config.yaml
d_model: 384
init_std_up: 0.0385
beta2: 0.98
lr_head: 0.00613
batch_tokens: 131072
Each number is 500 + 50 x the weight over its row's rms, rounded and kept within 0 to 999. Layers, rows and columns count from 0. Numbers have three digits each. The size before them is the row's rms in percent of the matrix's.

# layer 2 attention query, 384x384, rms 0.0516, rows 250-255,314-319,378-383, columns 192-383
101:486504552501476479470562469469482511428381541576551463566392522469656435416483488603467469482544481459509521505448543409510452480634546452644511498589464617548563481514416475552457463499494603513495547537554494479587508564516621501463492460555467557477525542434522483492500449425535526489533538595586478464485422512537412508486440610472433423432548465545547442580588501540510564484424527437418556491468432441529488535485464445482536450534435533449543529513469486546457415467490476534499554444547474491492504483436448598484510486498496437413529506628414514510524496605470487519
121:570505505536499502463519440523505510532525509569529433486400536483487416484511507401551609544398413499459572501506375556518523498492395427579494498565496488611566502464437553486517540571534562438473503500509549499489553478480563543495456568485492547493455428505498459486431539541489503439483550586425506548458578557526445495518522450428458485562521465481530477453456555499538458504599470506506482472478530469689486527425450465518453490577492462398504497573477543513428393517507465489511475448534520509476442519477545529521471463477501551533404532481487428522498475482458493447
115:478575535563574560503612565499499512476566410503419465580481549457461503367549486489564455442463427468522524565494552482540476529523425496582405482544505568574477530545581519614504525467627480489450466573544547531499516456574587579492502507514418518506536547606570518455529548443538480436575507536524577494422587493403399490550439461510431522495500499475454520492531491551590475484413411487446545467506569563481412539552571489515393526567464580509437440458470461519518541545503490404552403564523476514438552447563482486504549402547531500411587568523552499463415521577573521520
115:424572519502523535459486574506391460519461405492468515465512358560523520475520495549495575498618381503429509522491526436462439566576568464492491604526430531411482597561501518473425402476503447487566480472462535512428500439569528535449517557570578502418478538541556577476497413487480473471412408452496557529406525527469581421560516444501538470472477508464512497613506496452492535473424517495500487562492505423500458525492542514466532556487530499520493509465519617458527569567449487524557574461446487450471505487493500474485511569518428545630467518485500512378653483522508551437
116:494504441512466537507515475456508518429555566589582588527528414487528429561432456447403461549546494520496547457602504495506601534481458554523527497410521552503557451491515494563461430504483474436516498422533484474473533504435501500428462501438454576514479475487543603504513523486550360470424553477542489529465445444547464446468515474366559514479407427559589441500569511558467560354500468551510528578503421448586385555498509482497385547525482505543457547450507455475554498500441509446521503460486495531500461462409531564438494416530428480505531339581526498529447613557541537567
117:454459443514536456480496440532434557456458555540468494583616439543591486447526457545488575577426487476529480583449556533464501530374514423530493525513466561571468573468500398470485496485444520517428484475493536520474467522492451420424512461538524582511474423467497537523473570544549543493513543377535531410525517583512600471490455509457529502491542498525447451517538526497545464461472591453430561530460535520428476519526526451459503580371570475594528515453444511456560536488492494455481474464529554558419493542495565543470502552502544521540459430647503477512476589531488580605
124:529551673500475538588474553564463502541495431537461516429457566484577467606436504494438540519401389458469492523553504422497444477446501444583422560555516531376549400375537441460441483543564525535545529529502513402509497459547494540545546461534540531484438480455416498431577403515520462484494625520540570523487458468451492558609481492503512499490577545416575456484530511490523520420512493503440560478511460522441506445547586500482492540576512477502478555496452585585587556603561500506502456446560555510511521604542443498518528446464540502555467529614501502414489512519508517533
116:512481497509531416510526560537546541523416510469413491484494566493424526499491529420542558519453460433468470501470484414479424501445515483577528451508486546517574500434455542505450511528570523478488436506490588560546490499481479572409486514429456503424486515564336420522505568524564533488523563639399497518492472378554538467566482458572508419520532396445480471479408626456514422461582405555485484418503510524519450535505534484557502419538479542461554516452510465566540474561477459444505538458490484500450462536466542539488567462427490466462414530521520532545561489454456520456
121:425468533518628560470433486457523477489415486452531492518479540444434513469555547459493488337505436489499555536532457480481494619490523465468496520546400558424505493373557541579480488501493495535539590512422550466529487484490554525482488519500486526633579524567497540459599491488471513438537441540570455492419431502594486531444488403515544527459604451564435430562532519478504515463466508494502507558531555505573446364550528517592512419498503504448393484509593577532553606465490441576530570548515477492510469424529495515499542509530478530498534589561531518535440542607499465473
120:443504562434427523575462573475513481609468522484451496534615487432584486539472549548483482527428483463418496442471644535488472539438535471479482440469408533483477503457631563543408479517415531487465468534493590515500456533545606552528450545589478444584526439560456451493499411458464541465504482525460615447508509476456437450436556342557571476546531475508521511573473447514523418450494521472444492530613460492525494505493561398459563471511498535418478547537478463477499540481508486417530467463519532496443484556470432538601552510537531499523517488557560456465493406571526444507
117:583474588452426463439547516451585450470452393450516517508523573498578464526511499546461521526464349552519458519479530487592480472460480494454534528483440499582591531480516505444509499494525550494483504478514447525499452579491488448461473444534506458446449426502495460577548488602488597504499525534399549439483567467479471386473568440474511487531484496532540502377516504538495587454555481529526532537531540473503523482504511436439455537512480426542489536547374405568506517486501429445472469440535489532543509446403528476494544433530521605434495523529461455469472502523448477499
112:472508484478468536445494489513376540535508508464478478429489560508498566531510499514432513636495532494482449516510515503542409559494562458462483499547512430475525543525446465540507476466500435495557524511561482440457525497564571460470495377536522484590498485528571529484530544538436481391458518508526509524443513515506458521548417467422529482552453524538418524455476462522480505485471501473415499493460518477461481549462548469373538488514500548584520499397495442437454569507490463458430564586602601465404528494551503558519479499507470383548453417532510388395489577541465469497
099:401503582357560491539479478544605452484548464564500443470508581548527610434494447486559527509590512453530452617572467552393489546522553498500497467500528504429557582443428471525502568496451497527435508589486469535565476581547460502481479545494526516507591518475470457479448461476496491542503488555633459459468554559446469480389594564422452498463561533555514572431535544470574426445476517395470503404409459405509494394475365538530543457552457504532512524540460531567457420455517490529450528528502523503472508515469579410516509553435537447479495590508567651512524538479452542511
100:395582540536527477430535493502436500477485449449453517552527429506551485534419380501533445519518510516504469439456572451474491493403495465542429448459449471494490562487455483461458507515568419459539566526464531519498450540443434548449514454543525543361402556449546512574517498503534459521475483514486499547482442463483504403602552467440428411544366455477525544555503451559598584474505469466518455476530578488454425535442434554459469557510583432533515561531467429560507490515511570504529499561552442450503517400562483567529557457498471503476559463423509508476567525553548497513
099:426565524504622499518392513536470397356529515531551461512420422609512446544532459556573462560527545474541486456490438466464565464596537459410484501518481479462546550486484466437543474460595539545553488512522494526467527484506511548505495521434550419527495476480536435469574467442404513471398524491529455555485671503505557435579463438541504405481521503476572542484478467486484542496531508541521471511501553499529527482524553494484456442487499448564543412552466588508535399519525469417519532496466508541529442448573506514511458576494571545507515424551519462485547563499480471468
099:494551626492552436434456582567482529562587611500444436555475407534439561555468483482491458475431517479577523508536494498474518494567425493492583502484387461508506502505557486392469537451449491437519522536593529527425457439435497564437466520519545443526466538466475545429523463384545485470538490526459524463497563512499529545375503456521483490573519582405513421530434472430519472588450586446508480385515487508522477600549470459535472505525578468461462486483467527497507518501467437586548412476523461417554533495414461545457524577538538444511526552478471559547590468503538384504
096:487477529554534420449525512530552413505436492546514485544531480497482478458545636507606513559517413570562455476499598486490579471451481600432510513495418509619509495489568509488472421403493430615510497460490489563425484503539503358474471501542466506586432465548442499572442552432518445535535483436390546436417469448493472415474502492519530496530553497485494394535513500504385475470530516520439541578504513493579602488506473531473527485494550495468504535369450509575529518468512499485446411516505523423429466516474421442493492530501526544564521460504436492610509436475451515576
093:639530504564535439420570495591502516470518491394454458542494477439565433425528594470595542582523579543444540486516554475434450499574438477454538508443582514463579591562523480497486534492552479522434433513454517490411534535504484481612465447467655596512543546494550450452493414426463403585442485387445512507459474592426528521576502501529476503511488446491445524433597467552487565512565468589434517545500482491546464577514540452529498556519464456438449411483477438470496507462520584453452549438499545460453502498441532490420421497529584424514442506500534430648441593496451497369
# layer 2 attention key, 128x384, rms 0.056, rows 122-127, columns 192-383
110:439482579527517507492491481499407531462513551405539416535467439476459457518489548460467531409537618554506563513538561554474471414414482500503480466501559468434367475493471526509464618423500530543533535515421535530343577607465518443517420492528501361491587536520440499432520484623547549467491555503457444533420533522509579613495523534501516449540483521511538455481488501465533436482448488519465526449425491613490487538489539493535474462475484565506475547463506523534390504527491535498549458522476560521478538429551549520460549472491548501533485465488547591552457576513580586514
113:573499530462594502490493526596602517544508560425590529461551569494603520497414437472509441454578540471498478469471494564479463522544606454483378481521512533424546478465494545488506512441471478507567464529539470496504496549531442514457599556492529560432445534591579577536532470527465513551512525546518476494438543501487508433515529427607511491520395507415487493407516555457535445444447433472584526537545530446495460480405530510527506574525581477457453569461460528545521414467521491467472512530472477490513485464553460566499529461620509446536468521369505537505461505494560499500
110:473541499527532492422588547531544535503541500449515548486567518563441517547569471425521499472512542454434517470480564467554500562498477482465436429497494504537476493519485465559582507520562468443524544458519536469494453555468484465536394511574561423509509473520554510446451541381426495550533407551558521519598626536453553516452504577407503424483507510507470481484541569392495539564454499554603490521535536526485485466512406516487505515554390454472499467433569445498488516482567450536529468512476570466518414547573528536478477535481415431438641512504514534470517404536557376484
115:523506543546449618537526496543583515550517506550499426613572450483535498510502458461413460492607419541536537506463469436500538468512536512545470566502553406583490488465440474418511439471503423456534506575549490423414500473445447499485543532481540495507563373534517461505467474415617456540597401566582520477543512482404516583523414543514468509396527519444383494477472500513629416522466510483399489434464536413488520550586444483603440517472446439511505486518468493532465512533401493392501486505545516471438492543444464486428496484499557483549559463554582519516552609505489529504
110:421395521576546470570555457501441401468487479488526470523514595530406477459481497492436577506509526451513398437505471480489489517523507581463466531497498498525427467513413610537515404500517505421473536500468467510535511462457504485455486472569510376551440456517521609522437540441444513383457488483483593468484553401522469563571415477580455541432486579471484511536483452451546466439516500513511588508539520501566465463539431532496508453505423543526466515514525464496413476455618460546427424397494446523527441538426589397521581437470536499439491509592517515503465440498447582510
110:447413504456560525456517467532444402422595531544548516438477487558486578497538539534458581413580543405450477525453516590563538530536449401341412598579496470527496589466570354463419423503512558410418571512435467493536547548502501524516489514494454573481454471484509499533532441520521562535514498495508541469465504536435476516459453577528467436400555514430489532522502528581517437474549524486473481454509471526502437539544552519480547533475595469444561503610448531507445466537561527528394549443602487527508534393437485447503493493464534484531559439488495483534483492445518460369
# layer 2 attention value, 128x384, rms 0.0606, rows 64-76, columns 192-383
095:451471426457411489601449506582408520456547504474539464489461480479449468386480584581500451483456540517474513539487491540535551514527453481547452469534536434583424453417416475462509490464450464465481507576462574515576458520485477425584530510484523492609539493485479440494423571445475541441497550438446526489473412481499552554517572470435496481568500574526508545508558478584512520555483462521486502594534583532516466411563478507541499508525481519428569481541546561422487560508499592441447541451553582471432519532443453559487470473536503502514408611491458565443526506358407431443
100:515400497444520458515487398622507630498539413447454495513509395564497488567446534557526507621538486507424469531436428510532497527507486505485520462451587483552496465571501434499476489501476491513428448552561474445479494516509507539511534639449517456500482523608415519505505522485439445470533494410588464534430393546492565426523534502492483557516465436541438516444570436546554529536508472539450524565495449491465504504451484464478484503424427400533394435533436476480439499409488480443494566464468449519518463495541503475642547455413509441454462500482498464523569532489554531469
095:470470446484570456429536469531536528534583539576488376493497471562599598567475584538472479522397481599419420471472414453518610581501453503541440526503473473449502489515506543497460483458584621450526557506509561511470496433620568504426631495477501424501513465483550513485477418479534454414532456466588501474542610489500559526482534430453481554603513488476580601517424515484589477509527433495510589539450563535547538633485462525517498487497443550564546486464480434449537497596444470511550515487580491525578430507530518470462561548493393406485463473529505406562472513491524492431
093:519430552506516547477492551432534424412565489440505487532523427521448514440536537493460529451477476473517476533475415516481444434499549475412472478494484426464561549450492622504416457467467487509516421523503480452491529457498416441516611417495518481490510560469496530510429625461574519581436427496490424562475467533509515467404412528444547593394441511432510536470529468522379494559532554560528481509444472539545493556455440592504446437480516580429556547527407501604553502525489536414459495536480462515507471487506460541464532450542462454519454473524528524490575481434511474486
092:543498527471474580480466498525532428403508397512428512514578473428465512519470496549524496518471579512446443498528427490514518572506538407421508478528523465527460524477530500499534567574612560450522433517508506419543549420562480501502451512575501440545396445570555493509516535503501477532529450524480488518531442531526566492505613560417603562419447477450406445580401471546490539452539470434462553557521420553471465437627508587448537468461470561499604590565559466415493546544509513487519419403563510463533499452534560475573458470452572436471442474572568510512524571488510483480
096:602465554473516593534561466520516528417499482551581498542530499573533509517540480531453418499534584529538455482409447553461595538455494469526549568480485377514506470419429556561512460570451463494522510501515442461511525592505526505537487488627465543475507452501544499540511479461522580455422432503528498520497535535530477488527470566553547607568495465526533546435487499406533412492536552504459569440475494520514601543419490609449476491517552555530510530508403443456475458513509446534455547364476446486457552487518457455454454455578418480506503400587516484521499486467494578574
098:535454468478536556531533498395489436495422434395511561588488555556401547492567462451487550468612548458420444504547578532442457603549496603460575450486487481525513541506517524548554450458496474447537448552480561441507511519570514523562523476430464590498414514589456421512496525503438512564534531504523459519485492519538512607517468531547505494555525521582534515576531553445466424489498477449504481480518522452364521470499467520457519569511598469533536615485494586417523548541548554389506499438478459484566511511489632521562485482427552522486500506475521497493482402525501462404
098:479550495512544509427515522549468550569417588482565491507582459542602612533485419441395502418523516429511501543463547490522498532546486412500480387577497486424444461554511442407468508512591466475452482506571526530482429406469454401499473538519447540447519444393451479573547525410446409461451420481513522510525422411404551487444461410557483421492409438541502439463507436478524484461428487496502518542513575468427469425512472537594526513590491512525564606465512441472525565574471571410535486553607554409502534542431522414459413417545494598470528451571538460451465455558533496567
097:524504401523497522561516545460486514439480454520472529558534556509605550458467510555559443476405560546477481530617489504459504374509545465566566465504529451605509494497528433437485572445536440387573517469506524418474485469475534492509529534465580554416587439512537413462390473535522348433458423518491451536481502599404419530539438520503500520497465546534449543471395515531523440505477554439513587492539461524476534549431545531574510421554465427536374482610463516518524500501499496487446543448594462641392529470473477546515525476471465509427472549513497480468458506567497500463
095:508538523485474528454487515445604521498564413507488536476545451522474501475564532459436413460559434541443534603459508533444457401504454488500499518533515552458570556431441465480512511526542569504465525531500594335521583485482450551461466469436413463557450456440555507553416477497504401585490454503509459533503537476366536555471513411461505557479486578551430433449491477466507505473507529492442512599548466483493498561510482455524486527549488525489494501521593520444516525524442473511535504547413545416594510546538528441458480513502627507568579436448558425478440564423540449555
103:525473387535562472552476517520569526520507510415454482443497447412485547448561468513577477529586482643504473511483440453491478543397522518519510449470526472447440495453501554577510465454467518505514429521477567559531424489511548488556481518497551554446490467536581502551452516480558502524446493478485572474438451494587565514484511546513521492503445498539525477429443552483546511632588615463564432445516576590463495541537458524520446551493525624555407453479539494570538563449472581434446528596505420479490452483476540544446545553538479548464580586549546463512456499553491510649
094:492514496553486504529564443469553440450464457432428498487452452548537437423462536467519435538510532571458368481544530548460360534491416476504470445432501483457549432424446405442465559510495497432542511507593445580521423480476562447513535448456551473630448399448544490536562428506617482526581452522547518470518525515564557521450462554510469528566468522535469447540570488572442487491549500493545488478426516525532465592560484600542471557558448481533504599552459484537519478465474552513517439693490526496578528544395539428530535406444432479435479567476472461480470478507499512512
096:503556542544554490439446472492538446474649516442476439480549483508523469504550531417464567475382548561482532489498546486557437520490547550526449409492609425608542495468454592530503506537496481459569461599516356500440465519452532484516559455573460458478453491542582495483566568502472592485559533616473514542529527515459527438461540538555482520566502511505585493516438487490460563521493394600438571561585592474452442540498461520562601467604607486573577583627529451542529564492541469455480518561557421524441415573389565505476505440482489539451498443561474525547542495362548447532
# layer 2 attention output (transposed), 384x384, rms 0.0861, rows 192-203,256-267,320-331, columns 192-383
101:497385439506599519541412494472494499563494532488532508547422512462443460485476549473547491541480473496498528460511622514568527522511437492508490457503514508477517490488516543449492456539456443401378491564460549454554465520545504544528478671512502537543449491509479462534530504508531481476507551549479521510474551530633475576494549380608401458465501549568517584497546524457413518433481503468485581478440567520541367527482446414520434425466461484496558443416535474428528461588435551461397430478530631575474518578453478559468452489589557417473474451435423387503511486524540476470
097:549454527513472499531511438495413463528442477402623471515461479530487499499408513436580533524485511484567545481464505502527382550514548439497581575466458623494506518469435444547503391543478550450463500464484418511550516498470517506570574587486486559514582517487464408520570550429394483430570483462508516532534416454585462510562533523474527512504561409539512415494474436519477479495545433547497483499514524457467459491427482475591561529493504470425456502511559567549493534583424450537564532534532579530518575469576443436521462511411455492488578517445560540389443577549562488542
100:568542475547582610449451463541459512510554476417497497460615429455545543569594469366436457488447525526471436420488442614554509593533451499475435470462499464515491541507546377536449470484455412480509530491469431496461494539520541482477374464579588478498441555534551465500553405416500437531538438537455441463476487519467558488505509509545555434488591519462552495462504551599571531505479468568483496444521481529459477490538503489420448470505449604507486473450509487480455407486441386539500511433489445517442473464475509440514543492486433409520455525479587516448453510479582457487
096:480422580483445423528496513517542474508513530515441402462503518494509498467537504522398468423531523556463520454493514581516455519569514479538504512539561468457607470458405584499550585609591554543494512449471535471573562453505465476416545441561482540522383450493624493444420610560505454518502496416576539427552478471535641439479495489482494560472501483497476451520561535457552552554559550497532515548542514536497543533525513440622481474482532523424500492429417542524527471429529537487491485483427565450465499621427562579491557445471507529556525426447442486502465569436430397547
098:536481473499561507444488522490557446437457531485569484441499600469431472494511514462460504547472457531439527483532470555526464407564520465529454473537477469626477511560518465529527481547556486517453478450462647576514491520504532474426549556535522515487459442494526500560554534494447431502504496529493541409510483552506416537642487445529553531451515463505470573573471424458385459485520508496374507473495537596403510443546541548520513513458492488508491514591488514499514495444478493451446520331613460483530522464448495453463555471458555403595460473527521434446458418495426418443
108:541452532566485488566590449428542503539449526508560477577555485530575443583516492504486536528553508494575462587533359488561470574547488535521429507543538422561482526616558541500377421460566488584574555458460526485472496511554493589488543495507420550541502487454411514492528568465499519422454581443431542364507504549573553573494528480539489508457493531468561606564514505410560487543480440550547488497500498511596556457495520533496456457448416489494549498490525537443517496460513527438458403471401477539482457498544544448469507442480575510548526453378550377492458465433544470484
093:568499536457453572526556437377478429437405524419428494544524498493509489440405540511508481491453486514465493458453495485502465559542502461517549447477428434354570494475554540538494516519494559517407465454506523454457506580503444479525525565512521525479377493491497519503516516495566503524554476449449449472576429546485545531532488489375468481463578500556502538538458475434404464509470423585550590526597545515489611584507440482500461470551514506520533453548495514392466596434461532536541565503414548533463426567437473465493486517493495494551560467521503534505544478499555463553
097:527522501518501552428522615411535545596520492516535526539556517593544432406512459581532521438487580579569414520504541534462441404568555454517513507500446504402523428429443476487411511496428556505409398500524531482547543507550436562569496529471516480441502547391526484549445525471556547604534569473462432483552480495518589555470546518597462605475553451507479505493502511518534457505480460492504437473503502479445453474443428535537490491522497533479480483562494480539513551586449468492396459526482452516547480612580550434413540526509582532472504523626507468468477411512443396547
103:549524514391447513587465462481458519523551451480476604494482488478426522427516536506457420463568449564576513500490518527524493422630567516462451476464529590488591499551456436457562555496503512446497515495536590466514558469485439541522571478515529448497529487527424530527519445406508475528454458515496538545357504483447486474457471450572610537533506502535394513516476499383521498493523546554526620459598500445573504563485457446428542492523461534468425510538523580500538446448548465581480549613518432527452532444568532552416487442469518473523550569512468491488547495403420465493
102:488479567541528504492478600498492524509456460503479463555479544482472497492577603476550435494490481549502502493588481500559428479464443419554539595521553547586486519511440554418533436537465494437536453470540459370491568515550570436439445500518468444539490456544527521541562442482619498462500553493536409505512598506414568550560541473551502390514421518469558455458498524500558545465564510461489403465469549474532443449485560414465484452468498580519521448525554571515522596568501531466448483465556471545490456459606491529552472488452463517513459533627552485462543485504534431422
095:496362432480518520512586452486421386459510517468474418603596581555567542467562460526466550569574546490541484559527520406545420431484444524620391376495533620492524486481447535531546504461536525517510603515563470548489441501521494426518537505494441511478452407410549504571490488512555539443520549514466595553415502448509535538541508552530412477489498477485461501526556503477540582525582557419505499498547514426461401595503498494623561533474536509560426562525471505504612495560531571405544475563502496550467477450514556576521513505459505480464556442509472476506507583487561444576
100:581533433495482535566467503628480529473508527585502508468487545553580460535414495512495513495399503525444412478547465509516457543515499559468478480394551499479497486446483481521474533550547508337525527405507555467419508375490525514513535581504427513513455416411551569418522446495548603538542553574462542497560500517553481654442506467478522571556606506526445460464545487499430457546459443521516407543523500518470527546578501577559583538482495459496530553458472554515414527491414575469479469484507517490509608588398473546466487532494533486570550616478449537551498439537478507565
102:542527610518519489556417559635461504466487493455504506435609475495446571479476477517470462527394562496433490554576410488505464526504491543571540604518488474474467530469523506476377567550412564504455534517470516504443446542393526423444550462485513499581432425508573531417480434498504422421588459541577470501427562441511527430494550452519521548538558464456525477553460581516566479443458430483435582495455596470567489431528428554553383461415503501453513535536431477473495476509523468581539514591524468478523502463562580499488419487476387511546379566502508550496561552513511473431
106:481486461526600540477500580458562481583456426501498541469462491483485532501392522536503517530576453462456566526492520527500385547482508526465453577461496547476521476482513483402472508510467506396536480567421513436448362404400557529499496501571478487471507469508448560508438538476453530568582500415426510436496500486570501491474464447478501448445508427576530537508561441491503530501460557523468462550396485480460465577449475506443493520468434504458546505485484427442487461479596396560478432509537430559588464457507538485548528508514553573468559586506508527615543629600460523496
101:519485395560488540407574461517440515512469518577540497472427592523425468446462590523505490556486480519495467446531524542533538487558493507563495505541545567580485496504574437548435474465523440507621476476530602447511455524593561505472586412548491545608454432471464443503473485536569480445458437448447579511440544567477533512652458543405420484510562454513547479426585462594440574488458534519484480507493524415425441543507498447560614592484500506601506500461530515551490496484586496600480584513602555439475436459564457455567447482430496513546527516550593482447648527618520497498
099:580504484498498608611447538457407483425478507519498561527463560398483582520493508565423490516449478470417473426502568599545524605525488479426480482469517577481430437519583560581486529542436369502546486548523498519568537534520549454430427427524486473523496522489477484491587441450422419492505481562562536474503523580491443478537454484529579569480423557485521538550550449515445490521500501496465543547514503451486570490520601495487644514528554647584522445464495587595485502468499495508498534492440538502537495417563473522601526519524514432586474482493475477558465486440380416494
100:493597510512422504401493474583466576533465500435511453522569378378549470578617439573594584421443532481499526547497517589501533502587493411502513489461489556526446498529432458531517566516489534432431436420483454478545521492543475459528497503521430494447533496374519499512451504506554561511524495480513459624483466586464536457573492556426529490475489470506361529536582505529464518482517436560465561524517448530510536495545523412469542405477521442475568504462522482414537484558461455543535537541524502465627502546568503441532508428527480476443498445447567580465506457522429491507
098:389443531461515543500467475458493545500488441588534590422474481458562597464560604404554433521567448526432555424474530393505569559508491464525486455526552583524521517554467553555561548467508529433438543442474468499458485482494589454445444538528484468446470528570551544514546442574527471472520606463513500488438430478408399407498443488479507443630469483526497507452502434465474537459544491485454518535437517555441450490509512530491518515479551501468530496612413463475585556568496504362561486501530518458472484528546609541430554480402539527444412525465506545475411478576526444609
104:546568466518528532423546539517532420528547518504464459436423548540539468524449416499552517509588484569479447457535481585529496512456576515543531425547561410502580503505472580568576596501537544502412545535522570602413470506518526528466530549492585445434512410618456520543407528555449520519591456585565403550526508495467433483495481508504511433584564417458475537457446447494469608484474446546494470504493462457558484568427481393497557387534529507589518548560560417456519587469569515526532514460501447481568456503419467529493461528497442548389481560528522510542467458537444500534
106:549431398531600404451493489559567456509530534601591463515452594565477518566427541514542569498486518472422514461482478447472508470490505504518531475541470502573392485399497476551619471469466433544501517561486535446492470532474521476476553491470563444580484511463509443492507615418562492449376432457432527541450526446561552573546402507549585450454478484438510538410460494470506525403518543480560405467453467541466554530485595463523562480522515516609484461533477462520486537502469536483550495430470529501534422451473456521491462459479442544454556471523478543579494564541473499533
104:443557485418540470517467490543570558498517528562478456503514385521416567518524516516489493503523479545466487602516507556535534570502573533590494509540512616536502511395475510464505520532489511546438441468464471524451503551455525399477507461494419566519444562505503522518486512570440428568535514428510558442526439424489451539487527382520521425540416461500447497445463499457418609536514535515566508517496478514480506552506545508535448447522527497401496502549480567458483511582492432485525525461549520549408438594486533560539416428486553431398599511562560512525572560511517595503
101:475506438491499468450535490487557505515542444471505460433574447464548480465506510561386572481571440513451497537513516480494471394585574436434482392410492499528518449494526483544404514512555515532495542529440499467462447526519593610534447560562530416618519371471498350526436477503497476494493500470500557491597529496414501526466498488510527467467531488459471409494585508495528503459542422489542449555494525517502550558463526506523474511431522497443543495579569491483499513478417512655459472496487530509501526469500469562511587508454545432538506492464487538516447467464556399534
113:584464518429566543427496488536463583545485482478555548493532521450568473420447478449471464549485544514427468449540475584580489459580542464565463513479485598461435514468463451498441392406498474523642504449488450580536434436482528495530539505501432495558529460540550487514519613474503504511432527502530556459579438578526549495418502545485549467519453524424464492447444532586552465428540536440474481444489449474367492429503511453537509383378473507583532497469477528443537426493480491563414466449546485538537518580450511536491523515482480541491520551568526456547530451502536576456
099:591592505420543449437498474459482401480475537530446521501534492606540459452517438502435610481494455573541622498478493573550477506499526419507508609473530563489539525544480552488469579556524517563516490543471507567572430485468499489544484498512500424564500553448491489531511485520539596456560543508499515463453502488572566452534423538496544420416457422474395505518544502432490521540509541477583494544535487506487451574518543473483460460423521489485483474477538462589470422461459527450505438418496531540496487488513534493522403441402507553508421474543481478530545503524434464555
086:440589537552508572402589385440538561509507485557477503540478498663570454587516466439496571348565473493501508452537479498452470491468515504493537470525452506568546536515526513606501494476544555570504502478534479527473530501499498626454540535501465427416536552560492561467480520545501619505475537515525556505566485542444457433525441527391566546443462558427446400485421442510576520621510581534512438468493527449444551517435614540460587549522491477469503519523617536581485503508488481442535579435527570474551515464539425476540561579492476534542513526514506511498520441505553562537
094:465599507496474502514455527487494528478598561545421536515489495511456443582593451498480528463498446480557469423454517515472612450443533494556442385602546456557460452521481617530468496420563483534543499514480603548489601548521445534496445485452509433512564565505642513412437450571595486528470508555537511521495560415452510460519447547560494459519526642495533531570513597480450491458514496518477552466497397522542513497557634514469496545542558509544570528537504544593495559518446510550549533499464530400465533531493555559417463487539527518468422430481501452527474414442471470446
090:521523544525470449562491473532546495511489481423470548614483518546436461524373448507530544404471475443507510509457547540447476463433454541463585475416546568451466498457466580431643597425465581525455512552513468578541578465418400486490467580480435514554495506475466569486590551483448570552488567527586540506488443512547476434426548474492459532485474554494432531567537477463465338513561487492506433448457457476533546468402480582420483571450606454452517544543425433525500517474509511486544545524494525530581508471504441468488460496528625525565546512467411524648442495413506534549
091:509466469523419492409570463517452474548393504471509533559574463686497455513443532458645485446488613469512417546541501429456474498408435591517529490518420556527523589515561483516572501474398557493570532576513495512519460552477510506586461532440525454515562518493427503540498482471479495444437517465400480582566500458458522492570499491485493380509466436548507475401452469541492538456507452461464453498511494525443483454479475514441451537512435329627491602541537440484526453532540516558518539539524408551531475474602454483467453395465513475436516498470506551477506503541529496489
092:527421480510539412535518525434477579486507453595468472539398536502513490488473491455487490491525504508477527410436517414523411520463522551549504457530553482425498430510499525491514472452484558522538538570484460474475533571501464480440537455511473522486504561510434549470512533583533431486600590470547544460482545397509473452449499474430487523461491484480561515438407503456524449523481586397458554470570467469512413622460591487477408537531471441507404474499487497572482523449475476585558562547409534494449549460508494577488489562549442551468538474482558467479569501513674521518
090:557589436413513400438410565558465453501529517500453506459528550454488421473461497508476545434416504482527508557544538547463428441459505474479542515384493495440419542502434463440546614506535488513462500493494497561508480485462451516583608496461567486520491478468571407438528489408442518578550433538418471612487520471559539480396518540534450512463539534502489429509503584600513491472461524425491419533488513486444467532496474438593486503588508561482439486447543540503518501536550500612544508567548510518538495471441418487508479553517402420374599519546484562580585544485472568413
092:459462483459480484525384550548521521399500541512554534461527540448542510487547499569468464576361557459559583506507468531460523433506463470461451556454482555511380467431454418472472403492533416438475492487494416427537544488525421497623505398519500489491555482414487523462499545482547406442435482441452534436493498494523522497498575610533552563523436430572508447468597545470580510416571500446464540487431454458459354417531479466583409480401429513472509546500434549559535377479463478545502453488474522396400561496660541463483497465550520494460444447515542478502479519496584443536
094:358577511460503524595460478460441436480501461473334536408481487496520464499576464481514445530517445532507528508483486519573526534387455535545546567495472487508569606475510521476505482511521572442598616486485458490432461492529497586473539552477472505518424501508510536485504480612479458523669538586520476515490582539443463483453548517417474500530541528477421576496443552470535543560589475463515537533592496601497422503524467520469395453468494484510520434485477553473490469491474516423518521486409539517418594444512457553542539508492466349482484522486484563494539560427510554448
092:446489447551478530406549495486526459535480626477492461455500471523558450457486476517441539515473514494412533464546507415498509532444415444532528609579444383460562439512452523569429454501618500449549517518524515536531427513550552518507491552497446474501545447529546506556501524564559657426527574527503484488616587513558548477549540568506483569477537518480525470533482515527591475482526407538440425571490471518421534486490457526446539506466498512541555513436552435500507584517484540452532392406452511461505510518480522435543553682554430469552450498434489500587458561521548448552
087:549461467502502535518450428487423506511467585490460539491472569472526561530413502482514586551494549479528554414416513464519508562532533620554483498543488463479514459643545450449533526485491511500549466464486451542527448477512428481522542425428422683382533605532490584497571610558444515452490426458490510538458405407556430470511496502464491654545471527534501466520483433496441455507440534485512483472465480538525472523515481495494553571522478451477503487436474441587487459480517495485587561517511560471511497578451496402560436506584463511369450487467493483477492558549435516536
090:463598530533475466573507503455535512437429542562514528510473497540479486561520522548525482502458502518534528515510554504430598587468554480468551568506461328578602508555530539441510539612570488535422505558504484411495611541479480527486501439471588429494434626516510488446477511531439531506497521487486493441538418509465462522617507435516475558560494495526588429553505415435433457514401409566508463515491521548649478459483414473443483590540466488427595455534476580482522600534455515571473512545463578459478431541560489444503387525450503493544424474457494568488560498492471462449
084:375488495516492473497495530520556562542446491511549437540572493511480478531543528508499494446586484414547487556488496446525546488434466477450550452549507535570478534451426557438491432409621541585502482535435475453568527532540527472445390557518554560515524446573441461529456472381441476444439557454512483539613516452477490507535549536551429554518438400572586529445420462448553436447473520472476503494495567417503569458486502457532471455466422536573467420525514488399568483587530476544485571469531503445436520410567504537585561499560473536380474505481554491486501556534649539466